Part of a small language model's weights.
Training: a variant of Adam for these matrices, 6501 steps.
Each number is 128 + 32 x the weight over its row's rms, rounded and kept within 0 to 255. Layers, rows and columns count from 0. Numbers have three digits each. The size before them is the row's rms in percent of the matrix's.

# layer 9 MLP up, 640x160, rms 0.121, rows 586-639, columns 0-159
108:157126139206152131155159137122141155149134172123147116117171179137136180094148114093146133087108147148078086151082192126133154170149149163084076097154111156150127104131144078164107216125112112142146169159115169083103142124116165126142148077149145118132149130150110123109158042121108153113135169137138062130112154076138200147068105136149054136099100084123132145131127186155054140130095177166147148118162092149106159143071116099097114205115103075195120110121155120092134103080145116
096:128166133178182135170055073126105120160154138128161090111095186152153141127113086180067155161135144108112130122146114175127144164118139072109147181182145083187057164170124070105167121052077077136097082168120147107132133073143145103121103070124131211113169145121070143182092113118120135091112122090103107141151123115111128127120143145159150125104147114180120199050126167100093110140131144128112158081147099078148159118151089164117099138135132151131179140136152119120148125097086084
088:109148165188128095178092118162114111163128127120085064109117150150137164140161040103144155075129174228075138124114081153092117132085132109141091084121183137111160169150141100114101119072133122126111156164102122097178143153176154099101109117103107127100049101111086101112133094118109112131111121146146138193202136128191140101090142125128107160067149171132130071102108104201127127171103131134169087146112147132132165141060119194138089145097174119143117122126112104085158125184139138
087:159119113193129129136111172096118115115129160186108081167133134136133133110145134114194099098134113132119160216145118081066086110146186100171103143183146043160127196116110123077147138117119104188154152165113089154179131158160155147137120098096173123132174163151118083099084107074135155154099158154135079167131085098114160043092114148125181136168154101084161118124122118099091111156078141134110084175106128121106118115134103128161156136099101158102203085136130130127057097107145160
103:152115125108179170158115153141130061137185144151104100122147101089126061144152139183116099168138143070096137105111127127144107125119168134153104165094140133138113087113161129132114203053169085158098129173118143112103127136100129087186113116200169116106057094129129152112118138128118144079139125108135059135131170033157098120112090136097124176100113118151092202101207126148133134091155089129167177155159131146106195153129118124168172121158177093146104140141133064143160106083143081
096:092122133111137143107093182116198114163171146120132053114139142116147124121138068215104159089109146130110107148130105116109099167143115096100063156209158145146130158116148121135170165129156103102117109135114128094061108141097147082129189110129164119131158069143161104040090154102090141089066134122094114095110115171093133148135121148155119121087132123193108096147163136132112128187088152081179119153116096143074163174101094121153141155172125137132116091151167167133221171175117093
096:106101121100150122167158076074111168150141131138160150136120082118159094167102089136126157113087108142157088129087184160123125175191103152164118152154122117159130117089095074138205180147158112177156146132094172178128134095182120151132094108139154133129124116053060188143164164102118163118110184137192122089095130216131116111165111104126104131129139127127129143097135170156127069123049117131130132123067100128064104134075141156140140180121212105145152105144136163132185088122119145
098:117084149146100095171119149073174066165149129166111099137105082140100109077096117107100157165185153122118101228123124172105103159086136166125147149125161104162104153124105108153128094124089103140114112104075186124197073193179097126118139138064103103128122120063119092114170134129118141101116172112183124129080112127125100151156130119191136131114121178167089157101153147123094099124116129056090122102110128105169112225143122155133124116184161110157078108124176124148121057154143103
089:127145114120129128093115204083095138149159137132107121167148133114073102173136087119088110103121173123028097145155170139122154118133124176123135096175095068118112076094120121109132113114080131129150176135149113175145155092148180118129182095146149123123134101096114120136073166161113168102076174108111154138125162098150181110108105127116141145141149159138128152184109147090117133106065193095214083131046130121148139137108046143135107079180099142090195092113098074139135122096180156
100:090142133155236089143111143131152062168174133131106094148118137116101102144123090136160154107076128098121118152109156132130085139084100182132157180198174170126167140159092115191163131130110111141101134105027123134127148149129093042165076119116132110144119123144082154095163120122104116149123112111099079057112152127151126081140137150078113146121162093110127111124138181051092122145057149154115171158127161148064143121117163125130156166119124098108076147152151096105172168084137172
084:181084122147164187143158097148102120127123135159075110114155117109067123126152165054165109162138157104067099166116157166166085201161110177078140094111151136135086137171133054167134139106103167154183239146124162128121199120147109093099163116092165097126109127128037132108096128150065084079156140156107133156131149117099124104128127081105144143140150114076145084117159132128108108104097137121154106146086083115100168109132109182142141096113173081132153172127112101179147123117109118
097:144113054115115106148126185088134120090129170131127108093108207151128131119150140114099062172163110059099192100080123129133114156172126167119094131177150110121113133169149081092146107151144097146106106145147110090126101102109189124133127156190195165155059121133074104111074105130124135074151154128102072130128142134096163116086096126065151170129159100153128104149090122147152143115122129056122130063088138143135186100123164157156138106176130136100149135175062154128187138131181058
116:125073123113179154130181112028162151128168179129073114085181130185053124134122118118194143155148102132167068170140071159089106126110138138117123168157124186151198125185112151156131141135104070123149101153120147114109166146163124103154159098162122162124124101136084192152144125091133110112087140115114094068102157109144137145173105141091074160129169106123126160051178119097094136130094125152165104089097129054139160111087085140106154146105087100107133113164133138128198132118118136
093:166082114084155134134121121127155143144106138128121108110143118243090174138114096076089120097136137190142071147125109164103117182133126121102118159119154152132155177120111169109132151142089134147122168134117127085117175141171088133139071143051130129114099118120224174136128145131099185113060136164162131085111113145137074104149128135152087127131158162119089152133129097147128113198155122121086163079161102172061112082041138086057162122156123109121116137168149119147200136092116142
101:152062109116156092136105159076103147161146089149155069147126075123080172116070111075133180164140117101143013146121133181107143139130173130190148121126118126170112167129125156083149217086138110205109086104103169107106124072112099097143141184111102152114144131124093187130132170126161148064121118111109130135132118130124192131126083178137155103122125096136168141120143089130068100124130150122136155148135147146085092172126081210164146129156153109130175145113143109123117088125089075
101:127111143114095135154120139124128205115131131152074164122071118178099101126147055131074078201141205127121117125107120144127131118130169109191150113146140110138122125092128136122123119098157111129115127169163083144139060134152168101142129095156156087163148056122079155140120104152106146128152164150138130137133120050140109160095090169094181194104152141145123133067102102140139113160064183058211124114133139171170142154144077110201156135136139142163087143128132049102124110101149080
097:106109082196147090139140144140171135105153132135117143131126083212156192137104114112106141199170131142122084126103094132125111109115170128108136111101140084152153123107119159086139113084122128193143097120145141059150084149176139114147129159032166116106143100163126082113149157114129084077106155127180135092146107074082137128060131080114132133130155131152120172129122133150138107167071137124138138097191166123112103179139041120067143127228155160108080123181126110113122126168166165
100:113139124129109136152073161158125095118120110142102083138108129104147134132142114103092186182155179089083151077082168155083157149112153141130154103204121118185131069141126162105176113116145063179129172174088158096101106080155124068138134112115139149069148108170130130141167151187037183084151164168131081134107105089127126156097120110164126156101105138111100145095168156104112140147067118136174112107197124138130155143076093209123074124152086162143089159155127093119107119167112131
103:156107140166166150157143123113120173148168131154154085134136110116111120111096140152102141089099149112103108111124087183041112112188112153133056170177131145190204143153107124140108189065121114158184144096118109131136155122089121106160123150128106136129159186109170161120097137127094136094132125144085126087115098125114115124131104075115131144155143166162092105166115084164094098097133128103106197129161048152076108108113123157135112150112164050106107033217116156131177087090140137
091:077128105134109131202145180089155148172115127140137128166165169124143161106110139203107096151134138136133146092070152078136058141112117086147159130151123111146083169213120108131148146156171137172125116107136159117076140069087075128136207143122130124125148092136146105076052144114104171145145179185091096110098119128118126116112124131091114129117172153111165170106121142161100166102099182168146123125088111101111241138159146137123146151119118098070095168123130091117078119158168065
091:179087143122160095165093121135099170103138110160120139134106162116112124089155040099111100117202083143073097170173090134076116150187198086165135113139166130162102072111117087126058113055128084136108190113105135131102178147201122138121099143086148104148070127084159099142163132139121198143101108143137126147119066122122148134116146159118127146168145169164166180104102121113114118114147144123158188079112100099110141138158154097119072166182134111151104087109139169170149143094175143
111:141132101155143115145134114100134087130133127128116055164161114110076072109156137114121178183132120120111111062055170111152068136127119132210087128195150142175139084139126159169152137113184129142140138120081120105166131142127136099126119101238142182173108077146093137138115136170125156096128132150107112132074127094152199115106108173074113141118149141103159170098121110125160078159088128141181147121176191147130153139072085122147130102118131082106103170165063118089151075130176119
103:136147120156182112117098152113134114153185127134112075140143173152127115129111099202110143141131139108135142049092104097128112188113110121121113106147143168151174096176150084095119146060140081117146153122096151126138101089142114082133114085131106193119181123160034166146164093196075182124093149051104101188119128076105229157073101142098096144079169135142131165119131165139101124117124133097180134128131108141095146089080145118123060112116137137102091151174129118091161120125154135
088:123159137113150081123080122113169155109136088125126143132158132143083154114081062117137140127151121124126167187189184156096115202132075104135088183147139183179145121156142103090126139139128147189102096129179177116082112143101136136102066106053143179150149144058100156142125141109128134102080175121153142174162180109095185124046117050149102133069134118146131074084129128101159143117115101163083121154144127096113143093110112152080088121148135108094114106165122125151213153119125108
095:192076078165144126165173169050136133094185096115078138130171073158112103083165136105216162176064089165137141150115147197195114141121186160146121152153165127112147122123132150185119165117142137122075116118102135114164144121116109108152181112185115163120116109153174106152128076121161101113131141139126098097105138099228148075118113121093108108128123132075107114111125108151080142132090145062169143115099143129082137183138117129107166128151120163074092120112088119158159106103142169
104:194100148167134149079134123133177112144169154149094120138090119152119071144131108096096126192196109089145123126100072157059058179104142137160100164166172138173114092135123133108107111106142147148128115118113134143173142093177098100106114141101134133106110098139111143136111196135150137053132093097167146107113111153143130175135120143171141210144154130154157171106118100101092065123070139113159171088126127131135159110113107127153166084173225119125205143160208144157140088080144133
102:156136155102162177149175105170138149106221144145063122066129159137108095096097115133137125146128076131088114085113087170073101111141116186145118159100101168140139103144142174136117114065208172125165121164121126095159171130129137105197165169122183190111103141125053175128130138149089133079091120163080132123104194081180149120106118156080135168116127134151077124126141159078103130129135149122155147168115113084044173152096106132097088099101166105125136125117185115114130131110111155
086:116146113128160111133097131146155177171162114171135139152125175113086075110123071041096160178081076116128103174160157129121139161121086142165083156066117155131127134117181121123112103116079111126180155103117092104114108158097123134197169112127120147122082158172190090098079102197154124114097132166122121158126087129068106170122130132126051151075118102155107110093178126138161136095170100174117183131092091112106108121095135157116101202154121141092178123092161163109187163132103177
107:132122129151111100101176096151130094164172110151106149113164107109133149066080073145135118154166103079085122159143177224058081150099143161163101093136180119149138111103169149145087157125096126153136118187041174120134108120122085127176163139149130113120105103137145142133098121136142199127097127107118137065110154150110105174112140056134086182171160136157109184103146103130086113111139124119110172108111122061068126168102158117112037107175110133178167112092131132100122115081149101
107:143111112109150174106098149143127128087172136146106062103130176178096135124117100084077102157174117172100125078144129203117103130104190114119109159125159149133168106196162065164120128062129068145161129130149088142089180174168159115144123121138145155132113078140077132165112162139165151080145138153083094085179106097093166121117117148106130082081167125112124131098139105130143072160155114118179153138156150130073211088155132069154171122126127148167137099133131200089162106137124198
103:147082129076120131132168159117136178115147120124090084122141096094088127126140104147207116085055160096153138119122061160165152150119100129168140090113158172135127139160154092092089191107136160114160163136149136116109118048114149150147159157164136176127135150168127152148107118107094136101062101107107048142144115169092211090111119142123075130129120131142126128138170128106147134095171149152176138146078098139117174185120137136146077163112148079111181149164113077081185113032098092
101:177130113137159158194160108154142153062145209163059146107098114138124092107169107154150142127116157160136108114156082180153103156116084161134102096182181158147181099144078172168120101038134088135120168157145100170133161129150100130112131113084132094167146134085070172121191138168103161077106168171146096142138108096172091144153137134069084113140109128080140135112132105105123081136122125113134138092115130173094125137091084124103125220107165108143124183115115109089165136066141139
098:095158063171143077174099102178172120175116118102142085158099137162128162086144076122195129077090098122142148109113139119105119161122136113085095112194121112188164175100155061108150157087132085147149095115106146174143163149138157117185088162117169193060129147188137147095103072087113129132105125102116110099140133122144160116090094087123070115091110176163079071126157182142085134160106193167128142148136076072116186113129160099090142126128130124119160110160104108093133112097115126
103:105062160195123126166133172141125126162130127139092107151076118110066159159114125131112087149115117145066128134092139121088128168121144151165135099116099057123087116172127080128197131135143134131116131177138151132131175187125111120162195185115096124144061090130141077099213094119123162109124117087119124103106160124195090115100070159149134135100146152141115164119131120183121113188156058073141155129121141102085201119125129084133129183160160104148118102086063081112144101151188123
095:110147170167138053106122110105166123087120096178134124163132101087142107132080118152114142131105115131105112125123124127166092136069116163103118077146140130137095135133078135160140189151148177135132130142081094176111200129086138057183159122118101174162057115072120143085186156092065142102161144111134176108129203177161108092181130145111107120074152081109123107108155161127065114116134163137195102191125168108109118152087114102128179144101134141156156153096199119129141157064133144
102:096100151200154090112092155087173078130137124120105097121153127137041095134150113184151165111128156172133152065115128080124118188093168166097103097144133093157087134089106096206097141116087113130118168120064114076117096156125156112160129071097151096132140099181164117154125113128170160100116114119160115125104169116132166128160107129091160146086141093117113203118152212094136110165064130137130142130172206098145185178111111088104132138153142110151149120127089157101088101160177096
097:123094120109149141087173150120105092141137158168090156128140125100158146097156108160151094133156162096091182175119146094059172125137098145126074121123116044107087103166101164095112140127120096190145124121104139148132140157188158137172181091161186117105183059106171129057134092151101179147060163115089156138099154160108112088112088125119129154091147143137147076128145153151119109122124088028144146114129201162122149155109131154165054109162128134102090113146165133171137074156104141
103:138104116173143144120073162147188127062144127135122110166134122115114187081107093146162154130103154075097093123104095138156144155163144163064098177146135143158112101097090133158119146143098156101149070135094167072160112109157093132107111163140193121124142147169087157149085144107081177065130111162194164162085078121085186183083080120083116113095193113150103156078181120151133104163119154108096087140167142178125117128113095131118185186183114093145134147146148112085132084096099125
077:100148140132147130148167170096182154148095096142123111165133114126094153082099120135150118108128093182105077132118141089098136168124207168124121124123162101152128142109095046101121162151105084171144147144090123135169111136209108130188146170082148174129094157126078091098101091162062171104086161172141098149174112150137149112113051140133132099109144112142122129117112151110111111144087171073185119135101147094110122088120081217137060111223122156128150096126158163078147166115146126
094:134117144163076190111145116145102158091159075147113120105113132144160139111134094091075134108142095161174165148135086144072104140188146140128129088151147070142134123100059165144146123149130079160108152185113152118140078094116164179158160121139154184116147115121111104176111161146108094130036185072131145171167165156099176137103091118097122144069128058110082128091161192147089149112114097129130067101105121096111171113182124178139133181180103166130180152119096109074141159136137152
093:092113079123158123158067200083138136092108106116054118157175141064109097089158130133148194161069139137067130069127131118077155138071143144189096172141132136160098085163150128067162151088115098143117118142131141131168125133146121060120135129124119112124163150149106148054144121138122163109128116109123080164119075119164152164109094137129108129102120148141168193158121143156135141099146130045154085099130183136138160224139094144207095141175084138130132104098107168093110131146129137
089:082090089132133088084117219127181119155154086164068137168158069116106115132093144116104174096126093105060143155190145166092139128088150149116107173146142097128132122181108086082107102143134096135090112122119117134164103116131148123160136130100125163106097181163155096122062171096139135140094173171117124131126122111091102133156122135140090073103161148144096147130122120127111133106124115152123081108129102138148174178132115165121206139155155114126123092192186153101201137097230042
100:163149115110139136113131115136135055192139168157111109162186187120141160145111124185127121112137128180129157052146122094106127197079165120150093083101154232125119087122151080149102156098075126183145106101127186129121148139159104110121129126130151098090124092153118135095142139165123188142057098132174159136122170152075194124089082114121146144089125111095131117158137117155135121185077143125203171074141103099193119116136124138119083112080124089113160138146121113048123100155126126
098:099082127121182184129168139117165130087142174146099167093119191145163082124115156184109090142107104173116116074118130120184139126158111042155131112112163134095132134088156169113140187095148135108104126161084135127089140162167184098123077184076090135091141062104112141056096133130123172095065139169122160088169113117077139107119119130123145106083149154182103172137152120113157113097154136125206211083125117122101122169146126153123107120155115133136135115167080125157191132172166101
099:173111069121173081170105132131134110193164093157114117122173141155108130103104145143114175159101155162077106078127107097141099144081098126091144127154144227098139081155091093097144182136168143166100148153121157103121148100149133143125152161158133172064181136167092179106100088199081175108101111083077083118189137104149144085102131076134118146079157095163155111131167156052087105130116139127165124105146126147118153126121102124159083167106100146160123123168172116080194104123088129
109:138132103146147145107040139137121137122168108116161131114107144152114071077135084170157109174064154154092121085127121078144100164159127213167167162125157128141183136101060098082128164074118069125152138198136165138117129148147161144148147157139118191125145085162119115154103056143096127117126096119092106164119124101123193182077120106132104150080126184195084131122131172108139107128105146129186141131130105158112106186078106135113081140143149157114146136168169169045127095150103127
119:122055071151170127172120198092100125095159130156123128162138077126136131128055093076149194159145158162109072156124075106107120136149114066151141153150122178142109110157156133137142147067134063150132101182113117118148168151138180150169123133139142159143162144138172076166105152066117185113130172096069029124113165111096126136147095107099100111159157103177120169141191084134093090121151092136113123131157133152113154083097061121116102174160147124100164140112161122130165157092114132
110:158109107115126133089205124130160088178211189163116075143146170125161136112141096158134177159063114110065137112111076212169099111146086159145141162151123104142087098210107135112085164113118123121122117123120103141139177148136112116156142090165150139126144121195118129126097128104099136112085113145152108124152100113155107108166102173073069153085123173154086176127116145130108125178110104061156132168134171098131133086093090131121157126144133095182183098121118023127136095106127112
090:105120189079150181094084072133123141154088122135080111151149075102140122099119126087078163131123119166128194077097141136115100186176086140118060109130165154140121126130096072088131202128074144146151128181063145152126135127167130100146143105091088150092204109116145134139122150119075166101109131163120182162101126117098150118148031095127128085147134063199133125123148132093110146119134168078123135165086140114112109137068108114138088151117134131158151158074144117057152134080100129
092:130092093137140097165132135064106123153102144194110199136106110124105107148130120087183139161128073156050173149147126132179114145119090172122143082121161139143160131151056132181094111092156116191116087094157090141181114121157152152128112101126158175170131094087062091097180127189118143089148150152167117118184109143100108102115125167145089143115141108133070119074174088123134122151144150171108112157157114121111114103107104123156126095097152063095160139066162155108163042077155099
121:147117067145117166096107164110143135124179104169145155131129120143100085078101097157091162128056183090121076159131164138137064117125103152134151079120148121144118113094137097150129135127143092186137063115098171131153131157075153166138125128158163201120150154124128119114111062129101112135155111162150118099128138122158179088145094063162115132097163131087156104127175142184141077228080160111163148091115131089102148167119113142146130148134181085148166136106112071070094096057095191
098:148155232131185108168113111111100079113155144128099144154151109106140117080099119101083134120184108158132108184128109187067159146120115163131125100162121172136135129119122127091116196072118088107138193162136191163100167143131127121143119107077157165087123138070101199115158103120119174107125125209146096126047103128161124113117100163125124170113131082150143153098144145158105111089139157126089119169095153117106137095125088124118070191116136120137135095113204113053099134121093180
105:068080112100152189156127142065133138142162080126142117151102074149122022088157089120102142139094042128133149189120151149103091123163175186145148172133122134167151063132141096146102119116126121172153113122124123197166132156137127101169158146137150094154167117170098131145161138083107136113100170174180114152102105130103065114084085122147103175122161148116128127085144075110114133111119184092091094134135114103137139162188108145115145131154163128146161099156090122095201130113218134
095:111104095161133114124174141136135131157180097139139148091100167152132158165133097164126114115154105166132107095150145111057133097130117093114097146120146148148164177084106140133164144149120108156114136158129179104116126128113093115158172134081162185134114132074171131100150164114110098123059085147123098130092115151083133149140083128123129148073185067081150167101135101153144095110113113139117093024159188084134207140109063144106116177147089125113224101113140124137235106141094082